Part of a small language model's weights: 438M tokens.
Each number is 200 + 20 x the weight over the matrix's rms, rounded and kept within 0 to 999. Layers, rows and columns count from 0.

# down: layer 12 MLP down (transposed), 448x192, rms 0.0707, rows 159-170, columns 0-191
# gate: layer 12 MLP gate, 448x192, rms 0.0708, rows 160-171, columns 0-191
# up: layer 12 MLP up, 448x192, rms 0.0707, rows 160-171, columns 0-191
down159,221,212,168,172,188,211,233,225,209,178,224,209,217,210,221,205,176,221,194,275,198,211,209,208,198,177,155,180,218,183,196,206,201,211,206,204,181,162,198,206,208,185,225,214,230,200,205,199,205,173,179,163,168,201,176,207,233,190,202,198,190,196,194,207,223,206,208,206,189,221,191,221,233,210,202,192,221,194,186,217,207,168,189,219,226,168,186,208,167,224,209,185,230,217,188,191,187,192,194,219,213,185,210,186,206,187,174,206,201,231,181,207,203,216,194,214,215,195,158,218,202,249,181,179,225,175,213,210,232,182,203,186,206,203,227,187,216,201,187,192,183,216,186,225,166,253,219,184,182,194,178,229,208,176,217,195,220,205,231,197,209,190,180,228,197,224,229,208,186,214,216,177,203,188,219,172,202,215,169,197,191,207,189,206,213,189,214,179,192,175,229,191
gate160,190,196,230,170,201,185,175,218,191,213,184,217,201,202,210,185,218,180,182,169,230,196,199,189,215,234,175,161,190,215,190,206,209,226,171,192,190,241,185,168,187,207,230,208,229,200,206,162,179,191,181,225,200,172,226,161,213,241,210,189,181,200,196,206,233,211,234,201,211,186,203,195,187,170,233,174,249,200,203,184,217,229,210,201,190,206,217,205,155,190,218,242,168,154,189,195,220,206,180,214,209,177,185,184,200,217,215,179,185,195,207,183,209,217,209,186,181,191,222,186,175,185,205,211,217,224,202,206,179,181,219,200,177,196,196,216,191,223,172,185,195,197,209,213,206,220,215,182,168,183,176,182,229,214,201,166,208,199,195,231,178,213,200,201,231,195,167,193,184,223,206,232,237,169,192,204,216,201,185,217,193,183,175,222,173,236,207,182,156,233,204,236
up160,187,206,217,196,201,215,183,194,207,189,206,157,204,166,197,232,209,224,178,203,178,200,182,181,199,199,228,244,205,200,213,164,171,175,216,205,219,198,220,189,195,197,175,208,209,205,195,186,219,212,200,220,206,169,210,169,198,222,189,202,191,197,236,236,211,197,206,194,205,200,190,177,166,183,219,187,200,208,204,188,150,180,207,189,217,204,216,201,195,155,230,204,196,191,213,185,198,209,175,173,231,198,172,204,184,198,191,184,202,195,196,198,199,187,198,195,204,226,186,196,226,161,235,187,164,187,183,194,194,175,193,213,207,224,186,213,209,196,157,168,161,173,217,200,148,230,186,224,179,232,196,159,195,226,187,224,215,215,179,191,223,208,171,156,187,230,194,196,178,173,189,219,243,204,248,234,225,185,222,244,204,175,236,174,186,198,184,194,175,235,205,178
down160,155,188,197,236,237,207,215,213,193,194,223,201,205,174,214,183,236,185,190,178,173,194,224,187,172,193,215,181,178,221,188,230,209,193,189,199,212,195,205,173,177,177,186,214,222,219,212,188,201,229,214,208,203,181,185,214,185,182,229,170,222,185,196,210,189,171,158,192,190,225,216,183,194,231,231,201,230,195,215,206,191,181,167,200,203,200,164,211,172,196,175,180,181,239,218,232,217,196,142,196,207,192,221,178,199,221,211,191,190,174,230,204,227,197,192,219,219,205,205,212,184,206,200,160,179,218,172,204,207,183,208,214,208,206,157,191,236,213,206,173,191,196,164,246,189,197,188,213,230,254,181,218,199,170,155,208,191,194,234,175,196,188,200,222,244,176,225,238,199,200,195,212,190,168,193,224,170,227,189,183,182,197,197,212,241,178,192,213,224,202,193,203
gate161,215,211,203,176,211,199,218,176,220,177,176,225,192,237,235,209,193,192,199,206,171,170,210,165,196,217,172,221,159,221,228,224,199,171,209,200,210,248,199,195,198,210,170,217,196,194,205,201,179,178,201,179,216,215,225,191,205,214,244,218,179,201,204,220,217,189,188,183,176,172,225,230,217,229,222,230,202,215,180,207,226,200,205,205,192,179,211,174,171,200,242,224,210,224,200,156,217,220,248,194,199,215,194,238,209,221,209,208,181,170,182,195,200,201,238,180,210,138,175,198,217,167,210,208,213,214,206,174,198,213,184,162,197,208,225,217,221,194,226,210,191,197,186,197,193,193,210,172,212,219,172,201,187,198,193,172,200,182,174,227,232,216,202,190,238,212,206,156,229,192,182,202,186,199,199,202,212,215,201,175,201,206,207,242,159,200,237,207,201,185,203,220
up161,198,223,223,200,214,196,217,171,168,211,222,217,190,190,208,220,240,174,171,187,205,198,211,177,193,231,206,182,179,218,176,180,226,170,228,193,176,197,218,179,203,185,217,236,200,195,184,195,187,183,190,171,198,189,189,212,212,167,184,186,198,197,204,231,177,240,183,205,218,190,211,203,185,197,181,201,197,219,191,237,209,211,169,175,179,230,219,210,195,210,200,207,184,187,171,185,199,244,223,231,182,207,187,207,184,181,215,197,161,233,197,249,217,217,184,183,209,187,223,210,224,210,173,235,181,234,216,194,208,205,204,202,199,222,201,202,207,205,205,205,199,182,166,217,214,215,199,236,168,192,177,184,196,168,183,238,188,236,193,218,236,209,169,207,181,176,185,233,196,215,203,217,173,192,207,195,203,191,202,210,185,221,212,185,176,195,178,207,203,198,210,209
down161,183,187,234,178,180,167,212,213,192,215,193,196,243,200,238,222,178,219,209,186,232,182,193,207,178,193,208,224,228,199,234,200,183,226,241,210,206,219,199,226,216,149,210,159,182,205,217,211,182,236,195,171,221,233,211,163,208,221,191,178,208,155,178,206,215,193,208,189,196,190,182,203,177,197,221,189,232,209,217,218,228,191,197,205,196,189,183,211,194,191,213,202,239,216,173,185,230,225,235,185,223,217,177,222,190,202,151,192,196,200,193,180,242,205,219,220,170,218,207,204,213,168,214,178,210,193,189,191,201,191,216,195,218,216,213,197,163,205,226,197,193,184,242,155,176,180,181,186,206,173,200,180,178,173,216,168,178,186,220,226,200,179,197,212,227,210,208,164,198,189,209,185,174,218,163,180,175,215,184,197,218,174,181,208,214,186,232,239,202,211,202,222
gate162,192,230,179,200,161,217,233,203,249,196,210,196,199,198,173,228,199,158,214,192,214,224,205,249,212,208,240,217,195,177,201,221,193,215,183,211,234,203,189,210,237,175,241,190,212,218,210,209,190,171,164,231,188,171,197,175,199,179,176,244,163,187,203,212,188,221,208,204,186,207,218,179,196,184,214,226,213,178,205,174,204,165,208,210,214,202,180,204,184,224,163,205,185,196,198,205,185,205,204,200,194,199,205,185,224,203,228,199,206,221,211,207,201,207,181,197,196,174,206,245,151,232,196,155,219,180,181,234,218,222,214,213,194,199,195,179,196,201,202,184,219,229,153,230,203,201,206,221,226,200,199,175,202,171,185,205,205,233,199,220,227,171,219,179,205,222,183,186,206,202,203,203,204,184,197,222,209,200,203,212,194,170,232,195,207,221,178,220,211,201,193,239
up162,191,226,211,226,210,198,195,217,233,163,179,190,224,209,215,191,177,201,202,190,207,184,202,207,171,189,188,211,182,197,202,162,171,186,219,206,214,192,172,217,176,197,255,187,195,165,175,231,167,188,236,189,214,220,165,186,167,208,203,224,222,194,197,211,193,207,235,179,192,196,176,209,206,214,210,210,214,204,200,223,208,199,213,155,174,191,161,167,188,191,198,169,188,193,196,171,207,184,187,214,219,193,220,212,166,194,217,159,208,234,216,195,208,170,238,214,179,222,228,227,239,179,179,213,237,211,215,177,190,186,197,167,194,188,227,184,203,180,192,204,233,191,205,162,161,193,182,176,163,210,187,183,187,235,222,184,208,193,211,203,192,212,205,197,177,188,192,232,193,227,195,195,189,187,202,220,196,194,206,227,235,206,186,180,214,190,229,201,167,148,230,219
down162,244,175,199,185,152,184,180,221,196,238,220,199,206,214,203,204,185,183,198,196,195,187,215,205,208,191,228,200,193,204,161,198,211,210,209,193,205,211,243,210,219,185,204,214,203,181,224,214,160,211,177,153,194,181,227,215,185,193,197,224,186,223,200,178,228,173,198,226,163,196,208,180,206,203,198,206,240,248,191,230,188,211,194,198,218,187,216,193,201,217,236,172,185,206,183,186,200,171,200,206,221,199,228,198,195,162,190,194,198,187,188,178,211,181,182,190,202,169,218,209,178,185,193,238,197,219,205,187,246,174,184,188,199,197,216,240,171,237,205,227,163,242,206,151,174,211,216,218,218,206,199,182,182,227,188,170,187,206,219,175,208,236,196,210,200,201,175,221,160,194,215,237,213,228,218,199,202,209,192,216,210,205,194,199,197,192,254,192,162,194,232,178
gate163,211,213,189,212,202,178,216,183,205,179,221,221,214,192,185,178,170,202,206,207,195,211,218,204,204,255,177,185,200,203,165,194,202,211,205,189,193,203,184,206,188,202,214,185,203,180,183,220,182,223,193,211,179,197,203,195,209,200,196,214,189,200,225,202,202,206,203,206,240,197,181,172,220,212,232,200,205,213,226,203,193,226,211,211,199,188,190,198,198,191,187,171,211,198,195,225,210,217,190,209,184,205,199,197,186,193,188,201,214,210,192,187,225,216,224,209,200,180,217,205,193,210,199,184,212,229,197,203,199,203,178,191,208,207,200,183,210,183,203,199,227,186,192,188,209,201,180,198,188,196,200,193,204,213,205,190,201,216,198,171,204,198,208,187,184,192,205,213,230,227,174,176,186,202,173,193,186,196,174,187,199,176,178,215,217,215,196,208,201,205,204,215
up163,170,205,196,193,206,183,208,193,179,236,199,165,179,181,194,211,189,209,185,210,223,218,224,175,186,189,166,174,210,213,209,239,223,179,186,219,224,186,192,233,185,214,208,177,203,241,188,210,216,178,221,189,212,169,222,204,215,233,213,195,212,222,185,214,209,223,221,204,205,226,197,197,210,210,191,194,224,203,204,211,185,195,203,192,216,191,206,180,241,192,195,226,188,207,180,195,190,177,199,219,188,177,204,210,199,213,194,197,242,202,230,188,218,203,183,199,207,221,192,182,184,196,199,213,226,215,213,175,211,185,195,206,218,215,194,176,197,209,200,210,219,205,197,215,223,218,227,213,215,221,210,215,242,210,197,201,180,162,215,199,213,218,184,197,206,183,216,229,232,209,204,204,214,158,185,191,217,240,179,190,212,204,198,185,210,226,211,197,207,206,199,191
down163,181,189,205,231,201,179,186,212,209,180,187,243,206,184,180,211,168,190,204,175,186,193,226,189,214,222,201,179,219,210,190,211,195,224,205,202,177,221,202,191,211,213,211,199,195,172,204,184,184,238,211,214,206,230,188,188,202,201,214,198,190,196,217,171,210,205,188,206,191,192,186,188,199,190,223,241,195,232,192,199,173,217,203,189,181,207,195,212,197,199,206,182,197,221,198,206,205,221,216,198,212,222,200,197,179,194,206,190,184,198,197,204,202,198,172,197,209,207,201,193,231,197,175,200,197,196,215,197,185,219,186,196,215,207,169,183,214,188,190,193,177,199,191,200,208,208,186,213,200,185,193,209,202,203,235,212,209,191,193,190,172,187,245,192,179,200,217,180,199,190,202,211,177,208,164,177,209,188,211,181,206,192,199,223,207,218,174,205,190,197,213,214
gate164,153,185,181,172,180,240,194,175,183,211,206,193,182,206,186,209,197,221,184,191,220,186,196,231,194,189,194,199,173,183,172,232,162,186,190,200,211,203,200,141,221,248,178,215,204,209,187,233,203,198,224,212,239,221,243,180,150,226,215,205,178,186,220,219,200,225,200,189,210,187,195,158,194,213,205,222,233,218,226,222,204,212,193,198,177,173,223,194,215,175,222,185,195,216,229,192,203,182,196,181,178,224,224,219,234,191,201,222,233,193,194,204,227,191,200,215,231,214,200,203,169,168,189,173,243,191,200,170,202,230,188,200,185,207,180,223,229,203,193,181,214,194,228,152,172,184,218,206,208,202,180,204,185,221,222,199,217,198,232,196,199,188,217,203,212,203,210,202,212,190,213,220,204,196,209,228,153,170,178,214,173,225,210,197,192,212,185,207,221,213,230,223
up164,227,188,241,210,217,168,198,182,191,212,216,208,169,210,168,193,178,171,197,198,205,197,190,172,184,214,202,213,215,212,212,162,215,223,181,214,197,205,177,221,209,187,179,214,191,227,181,204,182,200,225,170,177,174,212,222,183,164,218,222,225,190,200,190,169,216,203,227,217,211,218,212,212,201,171,212,207,172,186,212,196,226,229,231,230,209,221,212,219,214,208,185,205,227,183,209,215,224,202,200,205,200,180,186,205,210,171,164,163,205,200,209,216,224,208,199,184,182,211,195,210,235,179,181,206,209,235,180,174,201,183,238,198,225,235,207,213,229,249,192,209,208,228,221,216,212,204,221,184,234,196,228,232,180,175,209,229,181,139,220,188,178,202,218,191,198,234,175,200,173,184,202,182,190,216,231,216,189,173,216,199,169,194,221,189,223,203,187,173,235,181,199
down164,166,193,197,201,201,207,248,221,197,187,208,199,221,184,185,205,220,175,183,203,218,209,149,173,208,207,176,188,178,168,198,203,170,177,202,214,228,210,183,235,222,237,211,226,221,225,213,211,207,193,176,208,174,201,251,168,205,218,163,224,204,205,205,216,168,231,198,209,221,184,194,191,201,194,213,192,194,224,215,251,196,181,226,166,236,207,195,199,203,202,187,227,187,213,207,216,210,188,167,193,184,205,205,190,231,228,208,215,206,203,221,212,220,219,225,215,203,197,202,188,195,188,243,182,229,214,213,203,247,206,189,200,208,186,188,184,208,194,215,207,165,180,173,233,200,182,188,203,196,224,211,209,220,245,253,210,192,209,196,201,191,196,203,212,197,213,164,205,161,195,238,231,192,224,226,191,187,184,194,188,192,232,219,192,184,164,191,226,219,192,205,195
gate165,192,206,165,225,230,181,193,207,197,155,173,223,225,158,180,210,147,187,184,229,168,209,181,186,227,204,193,220,232,225,199,198,223,165,189,169,197,205,226,189,278,206,202,216,228,225,243,167,197,193,203,212,246,187,192,177,221,178,235,201,213,211,222,185,192,175,195,156,190,251,237,203,180,168,198,206,212,205,228,196,216,203,219,229,218,191,186,215,204,221,235,156,216,213,169,206,189,198,235,207,175,187,229,226,202,218,181,217,161,222,154,179,186,212,150,207,199,178,251,201,226,194,215,215,190,204,191,205,185,205,203,224,218,187,192,232,203,232,237,219,201,196,200,191,223,220,193,210,220,216,198,226,200,225,175,181,199,189,209,174,193,222,222,163,214,204,197,198,239,167,193,233,210,221,202,235,176,177,208,224,246,173,213,195,218,207,208,195,187,193,193,192
up165,207,213,181,227,223,180,215,222,184,166,215,183,186,203,215,189,149,207,194,220,199,219,217,211,201,209,148,236,190,205,194,183,199,204,194,203,241,198,155,222,230,186,184,207,215,197,170,217,206,200,208,172,193,202,154,160,183,202,175,231,208,195,199,177,223,211,214,194,194,178,201,197,206,189,186,203,209,217,195,161,183,253,209,201,179,189,200,219,190,189,183,207,199,179,215,180,150,208,182,200,209,206,204,210,182,166,196,176,171,199,205,182,189,213,215,200,210,176,177,217,220,184,216,184,216,197,210,217,163,200,235,197,218,190,223,172,193,203,217,182,243,234,214,216,215,173,208,208,206,232,213,206,200,187,180,162,175,219,180,215,170,180,212,184,217,192,180,186,203,179,214,176,191,121,216,216,213,199,186,181,190,189,200,213,201,186,202,194,165,206,209,247
down165,182,231,204,197,201,201,217,198,200,249,208,192,189,216,183,217,200,167,191,233,200,189,202,217,234,155,194,245,192,202,210,204,192,219,194,207,169,214,198,183,216,178,239,233,199,200,203,164,214,224,179,247,183,182,223,194,190,213,209,219,180,225,202,198,229,243,192,186,217,219,182,215,239,230,179,165,196,179,192,179,198,219,220,211,171,184,200,215,182,211,206,217,197,202,182,197,229,208,217,210,188,204,223,197,195,213,186,215,182,195,182,234,215,164,193,227,208,190,189,230,205,232,208,243,216,205,196,191,215,223,233,250,178,171,246,202,203,185,203,197,192,248,194,202,215,199,213,162,176,220,209,221,195,225,204,162,185,222,234,180,174,216,213,168,189,193,221,187,217,210,199,172,173,198,238,184,213,195,225,175,171,186,187,222,163,190,173,203,193,215,197,221
gate166,187,195,199,176,201,194,210,206,225,183,161,192,206,186,195,205,191,179,182,178,183,186,167,173,194,198,219,160,217,194,224,228,234,225,161,187,260,212,176,168,176,219,187,189,172,184,193,167,199,205,184,194,167,217,199,184,185,202,157,161,223,199,181,228,179,189,181,228,186,199,239,228,164,248,195,207,205,210,202,213,194,200,154,199,207,221,222,189,177,188,235,220,213,155,230,231,200,188,210,183,222,204,216,188,201,210,202,208,188,219,196,179,190,198,202,180,184,211,207,189,194,186,194,237,195,195,195,160,185,221,177,183,166,226,187,171,214,180,198,206,172,189,243,230,185,208,190,232,181,210,181,201,220,210,198,213,226,170,212,232,182,174,172,180,196,188,195,217,236,183,172,204,197,216,259,207,177,209,193,230,201,192,216,206,208,227,188,175,218,192,189,222
up166,195,217,205,204,174,155,217,214,208,194,203,182,198,216,204,181,184,154,219,219,224,203,180,215,186,218,196,172,201,199,188,174,216,190,177,185,198,200,197,214,187,199,213,189,185,199,198,196,201,208,201,190,181,199,231,251,209,203,169,212,176,178,203,238,197,233,198,235,205,199,249,200,199,182,213,204,193,179,225,218,225,168,188,192,217,206,205,221,182,223,230,186,215,186,188,221,221,187,181,206,207,149,182,160,217,201,176,190,190,209,166,216,210,181,176,196,177,221,184,203,179,206,205,213,213,220,193,203,186,234,170,159,218,245,215,189,223,203,236,208,155,190,214,173,197,212,192,242,219,198,171,172,244,191,206,208,237,208,223,232,176,180,215,186,226,184,201,176,235,161,138,199,205,183,192,216,196,212,188,217,231,213,231,215,186,193,178,222,169,194,218,194
down166,198,212,213,190,180,183,158,200,235,206,240,180,213,177,202,161,217,203,175,192,227,177,218,200,216,243,228,183,186,205,196,199,209,233,228,234,193,199,159,208,171,213,212,192,197,163,210,202,216,180,208,190,210,217,203,206,198,163,207,214,231,187,215,195,189,178,183,202,207,207,225,222,216,165,209,191,247,206,199,201,229,199,241,191,183,162,157,224,232,190,203,236,221,206,187,177,187,183,184,244,207,210,218,200,212,220,192,187,184,213,209,224,188,234,200,212,202,166,240,181,197,167,166,215,221,205,211,204,219,202,215,209,228,192,206,209,200,179,163,223,193,204,226,226,188,178,206,184,197,183,184,160,165,206,223,231,167,178,198,166,206,197,165,193,196,189,200,203,186,171,216,206,191,226,227,163,213,193,216,225,197,225,231,169,206,243,197,211,212,199,148,218
gate167,218,165,192,247,199,224,195,221,228,186,210,232,194,205,209,208,217,204,225,249,225,220,232,182,156,208,203,221,217,204,216,227,202,202,213,175,200,204,206,180,198,203,201,226,213,221,212,201,215,185,169,162,238,237,203,183,190,206,207,171,180,211,210,190,162,191,201,204,223,234,204,212,185,166,220,198,189,195,217,204,209,224,216,210,229,197,201,189,212,199,202,205,214,171,236,177,202,223,204,162,224,217,246,210,202,206,218,183,228,209,212,211,196,204,180,214,175,189,199,216,190,193,204,203,199,179,186,179,168,232,186,188,200,220,209,209,178,212,185,198,215,168,194,219,231,170,174,169,170,203,187,197,225,165,202,218,220,188,185,194,183,213,216,234,210,198,192,202,159,194,190,218,204,235,214,187,202,217,218,182,213,189,219,158,200,208,225,170,201,195,189,215
up167,184,193,189,198,203,198,231,189,200,223,242,199,213,190,198,210,195,194,203,196,202,219,199,214,207,202,233,199,222,174,201,211,211,210,211,187,184,189,215,165,218,198,193,200,197,198,186,200,201,166,211,214,196,200,226,183,200,174,226,232,166,198,196,174,151,195,214,201,205,218,217,199,183,184,201,188,215,197,182,202,237,199,192,220,175,196,230,177,210,163,179,202,195,184,186,184,195,212,201,136,226,210,251,192,181,204,235,187,193,279,192,211,170,191,205,222,190,182,195,190,204,166,166,214,192,172,176,215,171,201,198,179,217,204,200,197,200,178,201,191,222,220,214,240,210,204,208,217,192,218,190,195,201,187,192,221,212,183,222,195,194,194,194,191,219,213,207,210,192,195,168,184,185,173,214,203,205,194,219,231,224,191,230,187,215,213,190,197,221,169,198,202
down167,176,162,232,210,223,188,213,225,220,174,195,195,181,243,207,206,188,215,183,180,206,201,191,194,212,192,197,191,197,181,186,202,187,246,196,208,194,218,171,191,199,212,218,207,172,201,213,240,184,245,197,226,233,187,205,221,164,210,187,179,240,218,217,228,199,178,231,221,188,195,211,178,234,216,204,208,197,211,192,193,217,230,221,170,195,177,185,205,200,225,212,214,189,200,202,215,195,165,216,230,231,228,185,230,196,211,187,207,192,185,211,178,215,220,199,194,173,197,212,193,196,212,196,192,196,188,247,169,225,187,221,234,213,179,182,192,208,227,186,183,213,191,220,145,201,218,205,194,181,201,180,195,182,190,186,186,240,213,195,224,220,210,218,209,178,181,172,196,202,212,173,225,172,224,212,212,199,209,194,151,186,229,199,183,199,188,196,204,197,218,204,208
gate168,200,167,207,172,203,204,179,230,219,190,183,220,214,210,173,142,180,183,199,153,203,242,221,208,213,206,178,176,168,208,212,196,253,181,209,197,196,216,176,209,183,211,205,252,211,240,194,205,177,197,227,210,224,160,181,208,200,194,184,182,198,199,203,190,181,224,185,183,183,164,184,225,220,234,209,226,169,179,266,175,188,191,209,219,162,213,199,206,176,201,210,215,193,179,180,189,164,175,201,203,199,179,220,183,230,158,186,222,203,179,208,165,217,191,216,179,192,195,203,197,185,187,220,209,192,216,218,187,208,213,197,195,183,196,216,201,216,203,162,191,233,195,200,193,226,222,212,189,235,226,222,210,162,203,200,198,217,273,192,169,212,202,182,213,195,210,182,195,191,199,224,183,191,209,170,205,220,201,246,206,205,189,199,221,195,204,168,201,196,197,192,208
up168,153,158,178,198,205,201,206,153,212,201,215,189,210,212,206,188,167,171,195,204,211,194,195,220,178,159,172,246,182,193,192,246,213,159,194,189,189,204,229,223,206,206,177,206,163,177,220,189,190,185,177,185,216,170,226,243,209,190,192,204,190,167,179,212,243,207,173,238,183,212,180,209,178,206,207,212,203,191,180,202,215,210,216,193,236,182,173,190,186,178,193,195,189,179,196,217,204,196,203,215,237,210,216,186,206,223,159,188,168,227,217,211,188,191,161,242,199,201,219,222,217,192,216,185,167,242,196,241,244,199,201,196,196,190,232,215,217,200,238,232,194,195,229,182,211,209,183,205,235,203,192,169,178,190,212,148,182,205,206,206,168,201,210,167,254,189,177,204,207,189,190,211,177,181,157,207,206,156,179,171,184,179,181,216,246,182,169,205,195,210,163,188
down168,168,166,230,221,210,222,206,162,226,205,202,205,205,217,213,165,216,200,183,195,223,184,217,202,172,197,188,221,201,224,220,244,208,147,216,183,197,185,194,207,169,195,246,224,185,207,251,210,181,183,198,173,187,165,220,245,198,181,170,165,203,181,177,180,227,213,211,220,184,187,216,185,215,201,224,180,201,183,194,222,212,175,215,186,205,201,204,227,198,187,180,198,193,176,190,249,197,183,158,252,204,217,215,193,230,205,171,196,180,214,186,199,184,201,177,195,184,207,201,227,191,175,193,157,209,226,249,195,260,200,211,212,201,209,234,210,184,208,226,192,177,195,197,179,201,134,214,198,202,195,188,189,188,173,171,181,201,220,156,211,195,231,173,241,200,186,199,181,213,194,203,203,230,167,161,175,223,210,180,175,230,209,198,226,213,201,185,210,164,188,180,210
gate169,195,193,225,240,190,183,197,214,206,209,214,201,206,187,215,218,183,220,184,175,221,246,183,213,208,186,217,203,213,247,184,206,187,205,177,216,195,187,177,207,194,200,202,175,225,197,221,183,192,205,197,184,197,220,208,205,232,205,202,192,187,227,185,191,199,190,216,209,214,169,193,213,212,219,218,201,226,197,226,212,208,197,204,193,169,185,216,220,146,190,238,195,193,184,200,217,210,211,218,192,212,217,182,196,169,223,192,218,209,177,188,196,183,225,202,212,209,189,192,214,209,179,185,191,160,195,174,214,216,229,227,184,186,230,228,196,203,156,210,175,185,206,222,201,180,186,175,218,211,167,170,185,216,225,181,213,201,213,214,206,181,222,205,194,188,198,167,169,201,197,195,196,222,231,209,232,213,178,212,218,183,157,192,225,214,185,222,167,197,210,218,221
up169,224,225,209,202,212,222,205,187,142,209,215,211,200,221,196,212,218,212,219,187,199,216,208,211,177,240,170,181,185,167,223,217,156,189,178,190,168,172,206,191,209,183,204,235,203,199,193,191,221,200,192,231,216,198,180,182,193,200,183,221,190,190,181,204,214,191,227,208,191,197,181,232,189,169,215,223,218,202,169,216,221,231,207,198,189,228,229,193,233,203,203,195,202,244,217,215,163,201,196,202,155,202,213,201,177,161,181,188,208,197,216,219,200,197,201,240,210,187,199,225,215,164,218,211,188,183,209,204,213,201,203,215,209,221,201,225,167,206,187,207,180,187,198,198,229,183,207,192,181,211,225,201,163,176,227,164,199,213,206,214,241,148,184,185,159,207,225,207,190,191,211,185,152,199,221,179,178,175,201,196,201,216,203,188,199,234,182,226,181,196,191,197
down169,201,155,190,178,210,207,224,163,195,167,216,206,219,194,198,182,211,196,204,222,200,208,181,196,177,195,165,199,165,207,217,159,213,189,218,178,207,190,213,193,212,202,195,214,194,233,238,191,189,168,205,154,214,201,212,208,209,188,190,192,172,216,254,218,210,199,191,215,237,182,213,221,181,175,209,176,191,199,206,185,220,174,189,216,208,176,180,182,199,222,184,208,193,219,195,182,198,220,183,232,186,211,171,241,218,193,204,204,204,230,208,214,198,191,224,187,210,192,196,250,201,188,188,237,183,204,220,180,174,221,207,190,196,204,232,221,208,182,174,221,209,223,165,170,233,200,182,213,179,190,210,179,250,175,197,233,189,191,186,219,183,216,221,233,208,202,231,241,173,209,198,221,205,189,208,212,173,212,205,182,212,215,196,180,176,207,224,203,171,198,187,180
gate170,172,194,197,162,185,222,220,179,195,215,182,187,178,218,209,221,215,211,222,182,208,201,196,207,244,227,220,252,188,184,208,203,220,220,223,202,206,215,211,198,229,188,180,200,179,207,198,209,213,194,169,242,210,226,213,190,261,215,197,237,188,238,185,212,206,213,163,234,218,192,194,186,190,198,194,218,225,213,208,191,199,232,204,193,203,205,234,242,177,179,175,189,186,177,202,196,182,231,210,220,196,199,186,145,244,195,191,202,245,201,212,168,166,219,176,217,170,216,149,234,198,218,228,185,184,200,212,187,197,191,175,199,252,180,231,165,202,171,181,200,203,252,214,190,188,214,186,197,196,191,167,180,204,184,177,187,202,197,192,190,182,241,228,233,258,195,176,156,217,238,209,203,154,188,230,224,235,198,200,196,158,196,218,219,204,217,191,205,189,170,181,183
up170,201,229,199,172,222,221,232,195,217,187,180,203,152,219,175,180,180,180,191,198,198,187,218,175,192,216,198,220,217,221,205,220,225,172,238,213,178,203,169,180,225,191,169,191,198,186,206,231,216,215,206,194,211,202,222,199,205,196,215,202,239,221,171,187,217,171,205,213,206,195,187,190,192,184,241,238,200,212,222,207,220,204,253,193,188,170,207,211,159,208,216,184,199,195,189,210,204,231,200,143,205,184,167,192,209,221,252,189,246,231,193,223,174,182,204,187,240,231,203,242,185,185,219,177,246,207,215,166,169,196,193,223,199,152,189,166,230,166,245,205,192,175,178,206,208,250,207,178,192,196,169,200,218,228,175,211,205,176,219,187,185,161,179,200,191,213,215,222,181,207,210,221,200,236,193,178,224,190,205,174,181,208,172,186,190,197,180,201,196,223,184,222
down170,232,241,222,202,165,201,198,188,218,181,244,180,196,172,211,181,197,249,190,204,181,209,177,180,179,255,221,211,197,179,169,209,222,182,193,197,194,232,163,210,194,197,212,186,207,210,179,172,231,166,258,205,186,188,187,217,198,227,191,201,201,218,207,217,175,214,211,234,188,163,199,190,150,172,172,199,198,202,180,187,203,221,239,169,190,193,193,221,230,197,204,173,210,205,224,218,226,199,172,187,175,203,187,225,207,176,241,212,183,235,182,217,252,216,203,184,210,208,188,198,202,204,205,178,205,220,227,214,214,176,246,185,211,201,197,189,199,185,260,199,208,227,215,209,186,197,208,228,177,207,212,206,208,225,193,182,198,211,220,175,204,150,220,204,213,214,190,224,195,236,179,202,153,174,185,172,202,223,187,212,175,203,166,178,206,206,176,184,204,201,206,213
gate171,180,205,187,183,216,180,213,229,173,211,234,136,183,173,203,226,187,176,245,196,214,162,204,212,213,216,233,181,223,214,190,183,199,181,208,174,198,196,196,163,208,203,194,238,217,197,191,218,179,196,207,215,195,207,192,193,206,192,200,185,174,172,187,167,216,197,152,193,179,187,212,198,215,148,223,203,204,193,198,218,196,194,206,193,214,226,193,214,223,217,206,207,196,216,234,204,221,200,161,197,176,202,188,195,192,205,196,202,191,165,212,206,203,203,204,188,164,181,191,221,207,184,193,186,191,184,196,214,238,185,180,242,248,192,198,174,198,225,194,148,188,197,227,180,217,238,215,201,200,230,188,207,207,166,197,134,199,186,170,195,212,212,197,243,169,219,180,202,211,191,192,179,201,208,174,198,169,176,194,175,197,207,190,208,192,178,224,202,202,182,186,227
up171,234,207,207,185,196,207,203,206,199,215,197,190,204,200,206,196,200,233,200,186,174,221,160,163,205,238,161,176,196,207,179,198,218,205,195,193,213,208,198,219,186,178,183,210,203,185,202,231,171,192,214,197,187,215,202,198,185,183,233,173,171,192,189,201,226,231,210,210,209,182,196,178,164,173,208,201,189,234,188,189,208,168,165,192,171,204,206,211,188,219,196,254,176,179,212,203,235,167,195,171,210,201,184,184,255,192,200,186,220,238,215,178,240,217,190,174,216,227,214,192,176,229,192,203,189,193,246,198,140,226,204,201,218,223,163,194,182,187,202,230,196,234,201,173,220,216,203,220,179,189,226,192,215,187,210,177,211,193,201,190,226,183,156,220,210,179,223,207,161,215,244,221,203,228,183,205,174,215,203,197,206,213,193,248,215,229,161,213,203,192,214,225